Part of a small language model's weights: normalized queries and keys, some layers without attention.
Each number is 128 + 32 x the weight over the matrix's rms, rounded and kept within 0 to 255. Layers, rows and columns count from 0. Numbers have three digits each.

# down: layer 9 MLP down (transposed), 1024x256, rms 0.105, rows 573-599, columns 0-255
# up: layer 9 MLP up, 1024x256, rms 0.115, rows 574-600, columns 0-255
down573:126139148077105171205133123140104101171142103125193101123149100166138100119090111164121119129116161103133126090122132196149105136066170095129137151123127135113098075118145213107109116153113130086089109145083161112071143139095137115153093131114146125128126133158091105137141142178129075095147081140092096114165079125112097137159098090159118124109112137150149058150101113111107157243125104139130159115151128132107105146097136072127135141106118113104123121138104060129130150100103145120135165135130072124105121107113101162089111167076105125139123133187131115075121182151084130121170097128153137165112135105125178125116144172115107114128150077091100113141154098144138154166157130152089146140126122143168128105091078138182143136098137066139111171120143079148098147149109156
up574:073167125122191086107119122104080119150094113161140144150149104179122090126174198081113083092188126129137140156088081126146139124117171127175130084160025133096122124105109104108160129136130153135101155139143132127146176164134126186108118150074102095188133109113097084118198137141138101185092110156095134152175162146119139133066106134131099183075154161147130137151094147081101126101164135121081104138133139136107092139101152151155128189179157152120131133121115159140148147122102166142115022140167132113150145163128133166129128142111121116167163076177157149089154123139200203098077136209164122183078095130180047157080132131117112104142174183154195181102179105099144178112148132111175118129139136057114135100094127118112154156145075129179088087110096092060220156096142164
down574:153138131017141122132104083092039101142173126125132167113097115131097112073147169133154138129131154182139193180116154128132166115156111055139135101170118139144154190168157116131125151155152119123142083144145141124126111117147119146109094213151106156105141142079071198120193114144092147160095069130091154176133119086163105150108137085141176126129136189086119136136111162106118160089098115150114124094088182200105122086151101130132206123146180138155162119121060129123144139112119104182105128137062076185142086081120114146084078058090138080121140078097148115097097125132184133134102117100115163089042143062139111131115163075158220126121110119101115131089155162153112113140092130116156144124161093118136116134109147031149170083105116153166099074114143145134184120107101128
up575:125070109103134120155145110154114113141075056139113130118133120140097198144142163142094127152111082127155092156167107175112116136125136157118093155196114196071109169129087129088112089069091098093138168151114047132166133166155095112145147126162078077108139101139153085121151164132096115141107178160152130156157131108107115112074139122115090175135140193111117194154153037098135147153166122119077079070168107130096093144091159149148142137105112074169150071114175140117137092167142139142173108060164154143087151110130216122128134093152097097134122174085157148149210120146134138158135117131114165163142056209161163116118101152137117128107127190114112101138153113131140110164112117147093117127120121131090094145084156148149110153130123124155087160191131093069168175140152092
down575:159108146112131114124141097146036124124121135180149118120146187177135140133129171159138131149109114207091142114131157126087147086087119193119137095133160120090148169147132131099159113106172116094143140095125151132186152120149131136034146117137138067092169069096129160107129164119057114116099145095104110132173105159154112132132141105106103084172184087159106109172167113144102099255096125146107152123193144140164113137146151168127182154081109104148149128117151123121146131098103155153154147100038156084159090099111150140125122078132101119106108168163115160145163131085097158161139164077150065108126110152127201092153123072108083124112167112125078074122101139138150108158042160105071111126132178136146138146135158121115140145131141099156148116152140118114149162115176112
up576:100155115112159117136102104125098148145121090086172181094107096142148065099091101154192150110120120168080115116095154156135110132099149137084110161111130104160164119098073076149188088129104103092125131030152116088136159165162146130170102188121098146140126121154077141185135148080145101080111146091086178118152155167155141152122143161104161120082116152149127155141119194153085099100115128074143121103159121158164096106117157114121111171142111130115164174178119145083189048148114155104101165053128164132141119098162182129172092063168121119118119100147117153121161086171071092136113136171106148120089127073088107118153100114089185149068139117155127115088110124115146160193052077111150118167083149148094142150157052181104139146127128106110125096148143104115135101148109106
down576:150199175105166142189117079144124120120116129123128174184095101096116153135205094124182170166159085138121119102098136134058189156092159115123139142115067103166097092158125143093141144142135116125178155117070063117126107132077107122195139173092112105085099113122100143095187141121141088126140140150111129137050116132100083165131088127104147138126124154044137100123139120101136128179141103217173138114148145136151087088087092137135090095121107141084115163109095102107161144104145179082135100126096119156088097127083109143059121126068153187150127195093138157106172076145156151153089125073091138127168165090124166095176126144127094115140072163125157148158128150195154158146173125132152192171110144121151107129147132156142147149169178115103078152144153181124123131137178171
up577:121096134119130131171139111124130096136099128081104090111129126223159100091141137105092123109186132114115121194160109115157121148154098164186096129121125107094142199097118135149105063138115087139104081129137083071161079161120144092119163130150115123113115110126118081164173121142186089121169135131193095153173157147156143085141103091097120108056194089094083149163145177079125085126162135158211136122087131126169100113164098145091089132128122125129139109111079152138098141096088141099168054121088104199097084132167196138149156078131057115149107144123098162139121115163125078125128159152146127167108044140134076153172149160115100130173125157125125152143208135097126148142140120159115069082075083123062109136142108159178133096106097129150165149143130085146100129163113164
down577:126073138107140113134105118149116090149190154029147133126121088165140134124078092188098156084157130105123133107068125144120108149127101103121159115115117123126142151169171087150129171079130108187134119095129155182045127128124129113127176138125151175157113158105174171065169161090149152112127101180104087105099118168138227181123136156132132144120109046078092164183155122119138135178115136127165136100115134082190091091173146082116126097175164093107113142129094140099122147090158017088117127129073137131147115056143115115075105169133118122124118154085165203125118070037084168146181168139095085127178073090094118081142182108144104071171104170117112158095177128120127120147176123164167155130121130133171156124068134118142141104076152117100116111137114160168102138118136214
up578:143130123144139121131182132142112097184137143123159126101068135164117124142066132084148172167122127148127100187114143111176162116097116199115101184117117200187174177176119123130146157152163116138137181155097120084146103108152066145158137098123083096126127072126154114171184094103163119114128160170134167119177133072069082074142210148174098163083110120104148177201093113112148207106170161134149143130114092093121097150150135116135083191104117157113108130173130180097201149134132175047168105112096146122134141167186147150129125140146098108139094242110130114097177168109125131132137152088127199087122108145086094103114106150077183144184107186129153153129125157177164129165161148135123163163124128161061085060097184182117194154049097149132136167133182127174173148138134073
down578:123211195084138105169111135077132127148147076098164141147152146087191139118056079124139121101122098037169120103050200121094101118194103130144025145141157142090144089112129142178087160188170126136168119117152084193118091110127118137208103071152164090160101137139163178072213101172145100122102108095159114146152061116126154100107145131114178111160099171125102150067178062122139117160142148115148133173083188138139181078104092142154122150186128081077073080127080157185134130101108112164162114158137137111145091133095132145105184196107140186164136147101116128178126039136181076137173134114113111107067131089155147146109102082136149110165164150126139078148125140160138156132114214066141149178140103100111139117095168211151116103130137158104108114097182112142126119175164197
up579:099155206126123153153075125146044114161067142175149081161125100166120134142122123110116068154171137149130066128151095190042126190075096127196081144138131173062132233062065056163123122163091080118126161125104069101135119169163065144218139099064088123145131103188100086156193121159168111121080136114110146092186103137093236129103107107140120143120142100101156149126104148142114111118184112082065046163147096216125161169119100164123098122136213146187103130114199124096173057162168158153114116132235164128105202146221146079177145144153161156124104125138094102141146095155128113149172152127163154130172029165143164059148166094092135163094120134122099090065137094066063104148126105152153139164145130130153124132102175183174131114170058148160139110048055085121161120170111176
down579:131059080081092140051146161105232165143155101099126155124155150096135083105122069175187195170145116134140115142055160075108115177156096142141137185148101114178067133123119133088095195099164095154131095170169149164142149124111118127176081156182116150138182116153111122146160128094082109141144149086096112106162121099110124132098136073116119102129084071105136142164084165103143073104138106095041112118097157139130138093144108047158178136189159122048108136071151126147169088118128094201067109134107133117169100060130119185098149099122138102131119124119135110136093124131105095138107146077094069085097123134172192201108139093174075132124120103142120080096086101113139050097096157092060177110146106141117175124112160159168135126121129211175140050149168157129105148199101134
up580:088158132116190139174057139137086085122061089110158150084102128109187147069146165126176143151143071110125125197110140160136132094153108178146135118165166139102155147120057126090100119176117168106100179073129119082140176165117083130142136181152121165116139195133088118226163115139150120128147152141100134155168131098131145074078192183079206139067104159074147116074122184035139141101109115119074114065119103233090055103097125148145148192056083173097171133149168103138134146160168155103137145173129088132180101067179204056179118094165183147126157185144085175157206061170194139102163122177101190161131119134117140177137073114162142171115097168085094201111157123094068187142106096112127090162108161055111134185132153108125145123126117112094112202137108102143138123113139140
down580:087109088125132100208118171094141138118135131115085099143209131138123025096182076172135115127150165140183169184084093120126169133097129183101148113118111187165163162099090187117089168154119160085102097075191165183100098085114064145153117179143075070129155118141158103162158102126197102131081147118098184083107124139125168132133126069132087100142151132170128126080125107179154151063084152135147137123116135182133097099131155114151140127076054145129114135092121111141157080137107139140086108199163087080173094094153152097128142162157102149089111127069180115084122150127151120152138092154166116132171127170040129153145115099177120073109147168099098145078175145173094172100124113139107099144113146053138109190127155128117139157140160150121072091172122115144137118145120153
up581:062090115014103133129142125168141169149119099129108090160042119125123049195171138119181095125107157128154206175091079151161107161173109165142080116105104163088104128071105139141125135144057129147142107052096069090181081102102044192155137185164120121166183118150145072148096200197122148142118082162124113094113119107006145079129111134142115155127140168133216198126101147113187180098104158169111123148121147124144125119224133122120143151155164150075128141122174213129127098165162121169103046070101141141106122158108098120079133086119082044128112193078120114095129086085175081105102133118134125171134101128126057050106133193103139117136060135195104178121101122138097111107148095174200115088069142158098076151159079158178145103140087237129080103178106041166112125107046064
down581:108108126152202121068141115154108119198097155152118061048144158164125035175096124173132063068114137101097121165115083148127083144127101123151083089123147061111110133152078188100132104186072102162106129151141122113132105143169174128104138128101116151156170110155164153114163147166122065120121156125111178147174108113062108098152148079164189125153041148138127113164152180198110128070148145116152165113161107111119139090143138082122082103120183055113114193137119102133139092128089134118121120084115123182111023165163098191117137089155059121064103145110144074131126151168116082085078136147127114216102098092106107156139149147067088130138081041143137110083129102121089070136084147131080083121128133133149130136122177163169094165147137161094137188107123118119082062132072091
up582:122111142092110100123106130111125084114161132131131130068098102133130162122166203104141134140162135128128076142151093131161136114111169131160114125068160158071162182149116143157090129176071113110165090115124131110122168140103088141080142149160107148181140117140126089233205116080134122119109094116138129203136119154179137127099178204121137152110185179144103105109143108096067070127139121136099104139159114138149078099112165120112078163185180145097119102130095152120157141188114129109132089111119079093146094181112100144156089159136140119159165063077116160150191082061142061133138144107130178156150120147148144126132159129115132137100111117123107138119159087102103213138143157136144182130185163156125090135102151130076084108128093180157154117136190145126105156093171159
down582:130109175144110099159119129139129111143149113108122102131093150175145120121087111162139173103156122143129126165149154168146098124145084145155114142097077134129122137118104115106169121125110092132081158068173120104126109157147172162119152137124132131165097090124095135112134075152161159133142218124116122130147130139148124099196107132125148176110092110135125107115112100165112124255142095132079151095077115122153184083129149088138128167089133148214090140171175190143147180088154074129134134121132173121073162132145076115133092092183133155110110155208143113177115070154116143190154066162156167136143124116105139127152128112163129141118117116126151127142133115125185148154128116073112190145110129117151076121147159068078096216177121142149090137175067147135151113123107193
up583:139171174060169132145174099144173120133109134145110127137132131163084148121113122094167114178113084121146111177080154115124206129089108169136064126174133166115152150136152133063074170141122136080151114057138103105160076143077135124170063109151099149153121134165125158142107124150129110107095169046139161049099114111094083168123177124117146180092203134095136164122112162120076147107106159121110122087090166166145114119130154174107083145104133180185120100137095160109135099121136137148142072094166173178149163157109159105134085112120143144103126165170149114105113139139111065089103149135123132139191141118117084124130098129165107162159113121138135135144113072150153151148201110092114142144123081031129097078132132186122132087064108106094135116126113109174248116131126160
down583:099173198070163116065142165095150167178102113172128137121174143157083143121056109147084155093139148157124103093092101049063147143157106161102110153109115127130117127090138169113118134124151149092142133160129085126144141116072142077149065080098182091065124119118128176158131110111151123125107127147158143134146113178076096146170174067074059128131150120075100150155166143206136179122102098115103139143113101060101134131162123152142157160159105181112133130090114125159144092104131087146128135137126132138175123101164127151112078106129120156157091137116148114095160132103075157105129156170141133078116089150049085122131126108138123129135152105091069082128186076136139105118100116111099052172088150147113122103130174140090162205174133136084131072132109107100150095123148093
up584:132120158115158107144119123093145088120058114083103118132129083179134181132149119063169131173121146168102050137195111104120104153144123225182105161076046164170155179113116132169138103083107127145176126127105112136126109125150130152172154153157132153151100037169202068150118133135177103074119130187097153120144167125044171133104125154200150127104100113130139137111111163137096128059164132142100100073127135123124132098188069162114068083151119137107152131057158123109131127094186113095080113140149188168133128122147093148197151124132119088122150115186052101154165101135162144188140095183170236133099110198135093094152122094118148123106077196165120138122106065150084152116104208118176145126115100154075136181105163196216168103122080110094170159177045108162146054101103126
down584:102110132093088130062104167130181157115065147161108113086156094133119103095149177036152193139122162164186149142079087073136131129086123100059054141170118113102100119165106181178130184119125144067092156169157120118160103133067177191140157072139113142061194150030069195119081134155103146180163141189128168121174115117164103109166123084060100143155055128137146150187101145080132122151158114136138176089102115099099201109129153096089081113125137135171163108141100083135115103170141089152118120145083163131163125115224069104111100106134217059193120132096164137101127102137132102118088101164073158106105108115129103093144122162118133144075159132219121158116096108123106088092140114085133155131166107182109075145063120155165128090136112089127113119083062145138156104104162131
up585:099121130138143126136124157086111130107175134180147149167098073135105160137179161141153112164186139126129163163119167156076118182146106160156124103139080078125158144087091090162186147092117074175136129097137144143145147119173132156142103106139104067070190152127115122149126119144155117108154087158160120107147146217109142128128151152111190137146094097109109163099073199161126103100138139104094085137143134186069118170175120095123094104098146157143083098175121119077134082161153151136131075117215103159151107115188117066120185201189120162167147104094075119143118108196149054124073146107139133153129100209162163101129175105077164164102116157085115177124184105074091125210108097177172101133144151139127075185063160138129084113120084157104118147132077108098135167175141156
down585:120117105142085133096116132169142145178090137166127183074117048129115150116103089134132136149121107149130133091103132167100114132089063102161198095107139136093147093111112116174106139174080079047133152148107120137147114143148160127109164154125151099104128108096143133157158112080131149115139082115136071132106159155117112151096116081122128156094185160035106117116174132117145077103072138138147086061139133124131137180132102142124061191137141148112063127105159157073143088116119143113122090091134086151146078114137150107171159123152126192080171107103164143120115182064155129173095142174087081160228080124143130133205189146139112173133094118085143146092152164090122176175143160106127172187096161171158096137081155192140121154127130091170136131131085150091139112143096177
up586:139076162088136151135086149096066138116097101137144110144115139126116125179103081141074116145157127105124123162178088151096118132175127115128080120188163099046111115152128093142125178147080128109042136105167070173135158141137095135106146137141148096150127124155129116163110128137162082082153110121126090142100153136087158175084096132150146168056111151046166144105123132130096178125134130175087061080142151116116123166167090131113164144092101139189161145161114178128085155149168196115170104097161184124100130131170163123085116147102157133132095148092150147091138136126182132144131112174130140098124133210156201118150125188115127154154095138126112123102111115112099126120140139117169122094081139137115112106126146112111143129115126134127150148159127064071085167106126086
down586:114129124129112084135147165141092133149100108093173105102177134149141122145089141198177155130126119114119129141143136149095112094143118110148095122146095087157170167155119182165153122126142067172109143155096156155126168137111088131085105180063132113146158156121105127083074101159117105147103155142059080129143150179144123153128106149129099114071126126085118080112108108106131157149130126177132172159085137110082068120143164153145128072079178157128151139091136162134095181139130101161153105136136147118146085142105111107147138122162078148112133106094166076120113157077164113161078130163112126131093136197163221099150139145100053121126123169128141151202132149107117099138097168037119188129127096140095074112134101134152135147102110030148158151182160102117145074142171099
up587:117147118061159149093113132161116071134095113085096152137095114194067126089117113067137157124092134173079092126074132159161129126113161113176113164119132158162105170089125075104141120169139105147172183149110109116127178166178082109153208143124153207191060169167148168133134162094153125127112111127173139120213093108156172166103144135109067148109156109194155142123079077095100127093184125115151156036118130119098096096126088107158118102149163139099154137113145132083116116117109099011155099123147115145094156139094205186155151132125096138140147196146091108093175125130074141122108147098094102128159121162119120208156147133059101132133111097086189171122138170107109119101185119168205131120045120174157129155188131177155173077159145119138204148114124150150098177153147112
down587:160102209052167110181100122090090048162184086127076113094149164111136134127086106193139188137139121162136155135098129094070142130165121140137136161139139078092116138100152146095060180093145112179118150111179141178059096158110101160189096131127211069106140116143175147177094114117134114152150108151050134108098121112105084115132126092077095123123148075074158169192082162173049162051106132083123075086170159124106164107179081114137128138096127101135145136092098126143145185094107120186150155163096151057137139112094093139137088126162126158149089093093136240118093140141118145187225194074113123098074123095141180106086133048176062093125111117131084117123110158106113168052150117067103136173115094111107133111124069131104113111130123149137139098149180197115156130167159129
up588:037152116076200125111087145161122130153101117138139149134086082172140144080187187118145133137142107093168083131206107101101129131090111133105079138108130198124072166145148101141129080132090080093168151183122116081163127120077076131169170115157076127143129105106135100184174187158167125049118119120071091184167138058044148147116157124122081104174148184125081173146072119106084148094134158147122146123202129117083109213108127146123097126146141113181193095144129126099168099160151159097183140111166128111130153172168171136173153103192105137121145144103105119135152083082133123112123086120157146115141120132114178124150157151148149187138098147123090153129233189103141150116098116127151150113151118135141107109118084157159102157141146169117159167082169117195183196144112113
down588:137207103146068101088113102107149185146168078117106174149138118102141110072100126134117069118215103125107098154114131174082063104091110143098074146141097165141151173138161128095081065112139016172093133143170117143158129101168138115092152133099129094110188185112066160118187125071192124105161135145178146155224136139079136096171118127105116155121093129088118203123128204156091128095113099097083114177103155195127140120195052122109143118147070158076118101169147147176160124122140134144158143188077145153175132116136115099149137106116174136155090069119169183175103112125115156090164136173155197176068122108100118105180092086193188168105123106111073142093077149163148138092104151138171166098118139090104144139079123161181116131163153142100142060133176128147110132142157109
up589:111101111102139127108145137139031123153057168157180057093112090110140137145144171124084080104151152142130173175167128126180101128100128178131054099135110077123133140103103146172111116115153103074144181144051097088160164132066121134118140124155129086135122117109108110133095158119211097102108169136089107105215131131129141079134145151118144202097122136199140101160012173045110143078137113158104073114144149124080122111128180086069077148137171137123106121153148099145161109106097170112123085119131126180050168148155086098151144152133059145129113154141092189173201146158121104152090116145082126093090138087099111116132075168114138150055110137156127144154180118140055139123148104092123166131146157157073118094118166138194140124106095132134083087139084125070159188116172152
down589:139104065123169168090130200101112147151088090147119092080120131125112166111156176154070096107156161118198137109053150080056082194148166187084063144202138106100144138157179177170135174147130151100147133181134116120073165072231215126152054123122189147141118159152155148092137120072214129115218156145160106154132083145096142132138135183171094087196148162129066171101126072113083177205084196146106121149083112119116208081145153145085142143192137157119176158036138214182131198075111106162102060082195098071143089135164074206109158153144202139150105163103193163081146148158135083137118143183163093159176123128110157139114054128103079118096137192101101117157138115074105148112059134108141163065174090102111063122125143110174139127172145172080121082114088203110162114175143139
up590:037140120042148098212107094092099111124134138120123151189068128116147093137143116050150126120104134147134139147143168156144081134145161141160123097150155111127088097119116006153135108156096000172101079081094105142095121151124157148168104143094170145098139114129131106191153184171149163134137086193097070074087156110115156081115108108203153105076169117049086164146111089109178165127144109187076167092241061140131116115187089127153100156100197144193127072147165072118156134091184193176140116135153185141069119151193156082142116194117144089069129203194122110174169110162111078144131059119108169120111085186094117148149123119096145082096133123154147144141157130144144122128116068104144103162055143115087116142152142147174205176178109100132188144122081112103159105133073157
down590:185110112132128095099109097130140169107195134134157130118122161082114110153213112089142133082100090132110135126136129180134073073092096135109076079127125089126118171165136149140086131107067096178114134188131078161151139068141174067134107125120158131138174101118091212143192133159165084089153178120201126169086071215114112145138099122069156090236097127159117188175095172163177152148139129133102146108075148146162161131066134111115106127144123142133122118137085077146160145143159080192133126137144107134070153122149144086158161172081144141187153124131172185124134165091121096174133079118078139067170139165123117067111095121140097231114126169139110118101113060151131154136064114147138041186113139130154138151160122103083077174105198120167156150205082130134109153158145082
up591:103105217024145096154068130115014039138140128109157094140169042084106066069136164166155051146142043086106089158140095114147113147135138104120098162123136103139104164079107104106138064142142138124167116097179137153154078122187159159099073161112106113172090149152144114148147100178171103088141107129152138179125153115120181090107123152128148141096122137074128137112057154144102159109141118113121141152154084150092160139146139138127109130112147110102135089123153123124070149134112163070085112117106125143159103135153162061152111116118082137132100150140111221198095136080163103114160156187165136136108090125130136120127094145134141068138174137183116158133138073170122175169148136121107119130105124103081171097104083081137140167093140154163094122162141139122102131140155121
down591:194083162145059192127182154112156162074111109188144098140128151125078134185147156075114110212115162181166136127145149119094133112141147172098097124153129141128115090176154171143106149147124081152125183198103092113099139083135108147137142122161164147145182085099107151127099132106125132125143113093128141097112123146132136183164169142123103118134092101147086147148153129111155140192152130172106113113176128098126141125160182071160100173169139109105124140078171126152158121129134043152145110093113142079162131164149084165124139137201155134144128150162137138101125162160076097180088137111171068088098143103131082134115129068125099111153060121134149122133103113095111171067101103070145134166161120111105126155145158171067120142188190138156146128124165210110139129128167148
up592:120079232098226101194137147134104000128148145118163141159087107090148144049099133101142098135099132108125130107085088115111159133138149207142099156147106093146114156059168110126169109074131143088097141048164159112130104122170142154073096094095072107158075133110162135093162156174156132139138143135140159161094155150106130112056160065111139110100136130139187158137062156154086122104120108107137158142144114153127146126173113141094121113146162111104159160146150125123093152123090134105134121145193153150125125126115147106165122114120110082116139172119111198128127128206191079143156108120111121141116073199122108118090107090130143086147134121161080129131105113140085112204157165099072095132119103101087109093136063124124150063086052124106119150147128095143143129079093162
down592:187166081117035186140104157176167121137087161144077118143115081128127122145123084117098178117151149212109141135100147088099145138093117093151173127172156126107119104145102102078129133108151105188137121160098097118145097100114124148126161089164123098184159042097126210066052165116115132125097118104098132172127080138149102173185113126102145093125171133164109115131154142088112135157092104178151124143110061110133154169153162127134092108174148101124094130169136125179161114116132078099191147067138107143162205170133135186144158161157115133127164121135145127096155108127072095098134153101132119106092147089155073127144157127146075122166079174065142079104101151137141148112115075097114120161133204126108084144119170163152115135158160124109134141157125168134099175097147102
up593:068130166092183097134118089135158142152138137079094136129063150181138096055132178088130153187100132138133144128177135152160025213150142129158145110192168135083120088112165111118028151137133101063115149044071156110121098095109025173150080165116117131209173074124140146181095064150170142138141067188089060080158096137036111124135128150123093122091168131153156126146087186098151158115111150082128111087137057166139170066168157103134106158085247205106140151186140145177137066145128099069105128105114158159127144114152097149115086101126157077135085147174123140194216111120203091143198087153132233190063138130147138094146156181151148099113076149114068169134132168097091085178141034193125141084060142118129073175106098136107086157098080162154152246154135075143135090146111129
down593:143077124090143179031083143153103099131178072112176063075082113123133056102158151112149117116083233210104165040088105158140109143095140105059180128128130153143117130138151124130117120109106122162126220153185155082178143102033112146166117125152128168102166059150159113078144046092098114125143194140112152117171116146086100142185141164024128137109068130156105115246132145162102078126169138143104101075078150133153168135098041119107125114105108120100127145116129127111152122116172117096153165126112146138123084095078096093057092123078187125125175130169144182077124099162189083087102147097095120121116126116156043125172148108105059121104151094117100106097139146132145127122101137104074147115171200084121097133088095095116117148100167136076132148162109166150146132139155163
up594:117147134121143139145099141103105139138120213140089140183059132168140152149200166125105180136091123133162123180175094131122087121091147117155138131193099076137133122141179079132084123140101118123104152100118134164143132122081137163126104193085113110135186129103147168183133180126183125167152081179092107092119143134084126108110164135121091135126099187054096114087060134070129112127107151137051139110142078066159095149121135092172149133137213147102139104203062164157124074132132127111112103132136169078106128099146153156169201086118107119137133122126125113179160120087202158102110104150148144214137158154118143148148153188098110101143074156141110132102133093174139138161158124163134173087147078189103107122090131172163073137108146130111155141153083086088131077136092132
down594:101129136144172154102148193073180110129135140147108131083131097190162076131154160098155159135163122147159156159124076133139096114152126087159157084111113122170151077129166138082110089167087115159107183075076137169132135103087144136200079127136126097125082177097129136095142169139167142083095134180153155145184130131142124145116148109122061159167144101152064140113123112100111130153109213139107077118102184166191104163156074071211156120146117143154189132155120128116148117114139146182156080146132120121205086109067154153157121117161111138154137116156157098192117164054156129130103108182116084140116127131110164122102169194118194120143127119159185118155139121139101110084109096145076138099218156113098095085151157161106099123156198178070145129139098163077130111106124118
up595:104165159131146142149153189144052100123130144145149138131106149189136132141109133116118162099138071151121082124138102138051101140075134136154046104100143131044127124034150165182165126119128145135080127092135128137093070106164167115127113079086105074113140130090107133104163130131136147163168104153127130160133092080080131112123132121164115120109145181121140084070139125118131150111157128118144139102122101135154136113082146158081079161070120137153110156103135129101106136107094138134159096119160130109134139149168137085132154160115197128113107093178117150127064139144114086116148098053194164157170114173103080074181113074127107155129150186156143124139143087118111187111190158130201106114125121124159134148100158133147122122065137190151166145124122122127119140081110189
down595:154093082180101085136117086112130125140126185120140141058152145093142124160119092105152149146078203095125102140065137167088119073104140156202118182174084173108164070162105154104114167123175135160132136164129178222126079105086101098115128100138134146105089152117160086092175113140143146139099149100094118180139105143118092084130131115180105069131181096164062180154132107157105150185191130148172119169160169111169080102185139136096162144176138075154106123175164142155154208096103089107111107135119137128154102058137133121146148083117138121129111119169070142113165141094152114103135151123156121136089137102118106102144075157181096071163132092090146160092135122110105107121160106100167147132143161136151143129126120129079184176142126112103118118159082153179096177114183177
up596:096103119124115122122156149100032140150158108074110113091062197172078130114128076118146121128072074120061145121089135115170118096125099147061122102167143149051096123136100072124175118160112092105085163163087124118120136183150121202112086111127101143122151167157092160131172127125175110083156143161128118100078180149118139141148151117198114104126117150093136145149119126143121136111147145142123112131170044147117154089159126132103138172150156135135160096089110176122151104075184116131091157115163169135099176177110150093144141137147129098161069157106091140141147122154120088146112077109121115154118082132117096093120132157103120183111124158142083081108077124103123111156132119183085114105094123123180074132120115111132122115106138119163166152129109058145136144207078085
down596:144123122105188103160110104073151142171135132122077110112119117097105096131148101142164158111145135116095147118153151090103153105110101173104088089071167122130084124138113094070090128109146112099144136101094160165101115190103160141176114142095138070127071168121097145183160161161145142108112124109161166087120128150136169179161175096164082145107189122095184099149130095142114163191097109157154101120132072121160159115079148095130076114142128100163138114058118144143182128117163120204079135104170096120156120146120105130114108130145134108105140123160042128132095113122120073180090128084103079130133110157142087162149155174160120105122126218146136078125128097135115127099082125180119109149098084147186095127188124171110130120092117111177180148141163105085134115141112107
up597:139099120158158102148118148150138115170112120039155084101131086137134113079129198138083082148165140098173043075148129094123145138097143143143129206160137160118107153105143145149124124108145128130171131115120130110079135133095145191175132143119155143120119151167139117140139148139169156096151120133136135133147120177116092069174087135156126143131175125110180150163120192116161185111113136069182133090151170167125111072134146129149107160139150114100156080121094090109115117116083154134123138093205093085095100118121090148136162092119090116113138170163102178100103129140149155095165118202163236143073129096120142103136072119132156150103125107164144158155119079122106161140128127151075102062111108141117118162161083111128109168145130128104103156141100061145137178157155138
down597:109111096117169102127133140158104061092071153052123114097083099170143158120171092141119098158096123087109113070134119149128078092137156089134139158159127164142105170152109129126172099149104117115107088123082107172127134100089059150155109107157093185158120109131066131054145110171093152081130142180128119131080184104084124139160142122145114114142108148108157127163136125122156148204127130138165149129137123150128163151098105111118117065104153125102143103148091104142114069085088116153118153124118111115082141121168079146139113127112080108098173131134133117103129140175126179193153143197177139156120168176079204122134167138158153134120105112070165095164134117125105149148139157144124120087113130149074098109199108106158144112109107116126083126137129124154134139139174141
up598:086136101118164098152152148106120132092116091152142049138125117180188084112070169138061084161079097107141098120109107159142136105141105130147093155109148172131136150121097144165168185138146090096135113098110132102189103171134126134151059189105137119113130141177083177182175175146113146103165139193097079132132136081103154152078125167128147169124104113133168156124124180128181196108133173145095048153163132198095158131185154111085123144124089103090109105131216129070184121096116135096126111125126190117117113163111125112132144109119146095094126151195129137121187160132154124173203125087123080170122113174104141107149086116116124140091064160136081078114097092122134124115112089154124193121109081173120121187183123164166116178121082125119059159106123049089116145163143158
down598:142128158153159112066132077106184137126134018151130105157137069152191146097096099109057100139131117117138097135145113097101116078164141099124107146123143157132103154129087132128150154094085134119143141090118119142152094166109149151117157118167182164120159121178134155194162146112143143133118116135105143136169078106140082168086103151161099127094113132075114175145144152126162115169164148094074106144125137133112131133179088083149145143138114092089149117120114116128142064073104071141124124139109141110129086157127121060116083210119199103069076160129168158131142112097155117123074151091169112129056112138113132147196119117159081124125126151171122157090089118084084118139110159094086193105122082155139072076118119118093176139094120183097147096116107087137181099145132174
up599:117166138130118172161183171086128126142120076062177057174114168193118168133231114120118152106060162185188152116093064154118152138111103217143084133153092144103171122148136106189084021141083126133184185148111104138135135114181158095084064151203066127160088081130075143134112152101122153114171146196139119144107111058055162125125055108157105153126186146085106181147087090130138178051077183119153088039103069118135168164167176148078115106120130160147132089118107119070073150168125176154157167187166159140137115142178187119136081077146148059118095183120088169119130081099110097150122112174117143169083105123140090102076066161172103100137095182138141120138160158116139112058181134207187078113129105099114096117078154157182144180123095175135120081108176113168104143123076091
down599:127089149114137123111095131114094175146127129153118114092103131129095178156176109171142141173155168176175163117120173159137087032087094218092104140117144122105153126164120145082117130104142118182138195086108070146150122109201098147158109129201161135159180065096135154139140117131100150088139126188146132128166050115110044173168086152110073057101169112148075121127083056094117147086078143194105159116074136121142116088097149152078089121170099126142159200114060114063104140184128136132187151124090124134139100117140147067133066095145143219075143120084154131170135187127120166127116119146103132118068146154181188071147154071160117151083128177119066103168125118151173090123122162113129149085158109168140142150140138100092127222143144143136123143145080188125041153104151114
up600:034149163110108044121082157133111162171078074078216120129126088155094175065130130194155116132147103125130105069135089100129108097109140121178122158081084105139116139091051147138097059144078109163123130110133153113157173098052135134100121187111073098093129110119099168140096166162118115104125123187120128123074150105145137140150140194108087162071143107139159172158102170156118108070088104103139144126168065120148113118121095160109077148132123169109117079132137163124082146128119103116061135138161114195132152162103142154149167169141111130136128126120128151095154149154152142132064117116153158122141112101108134149117171168127130135094156151165164144080100160107083099146148136185189087125144148070160175114132090086106121086080115055110138146085158106156154157117107142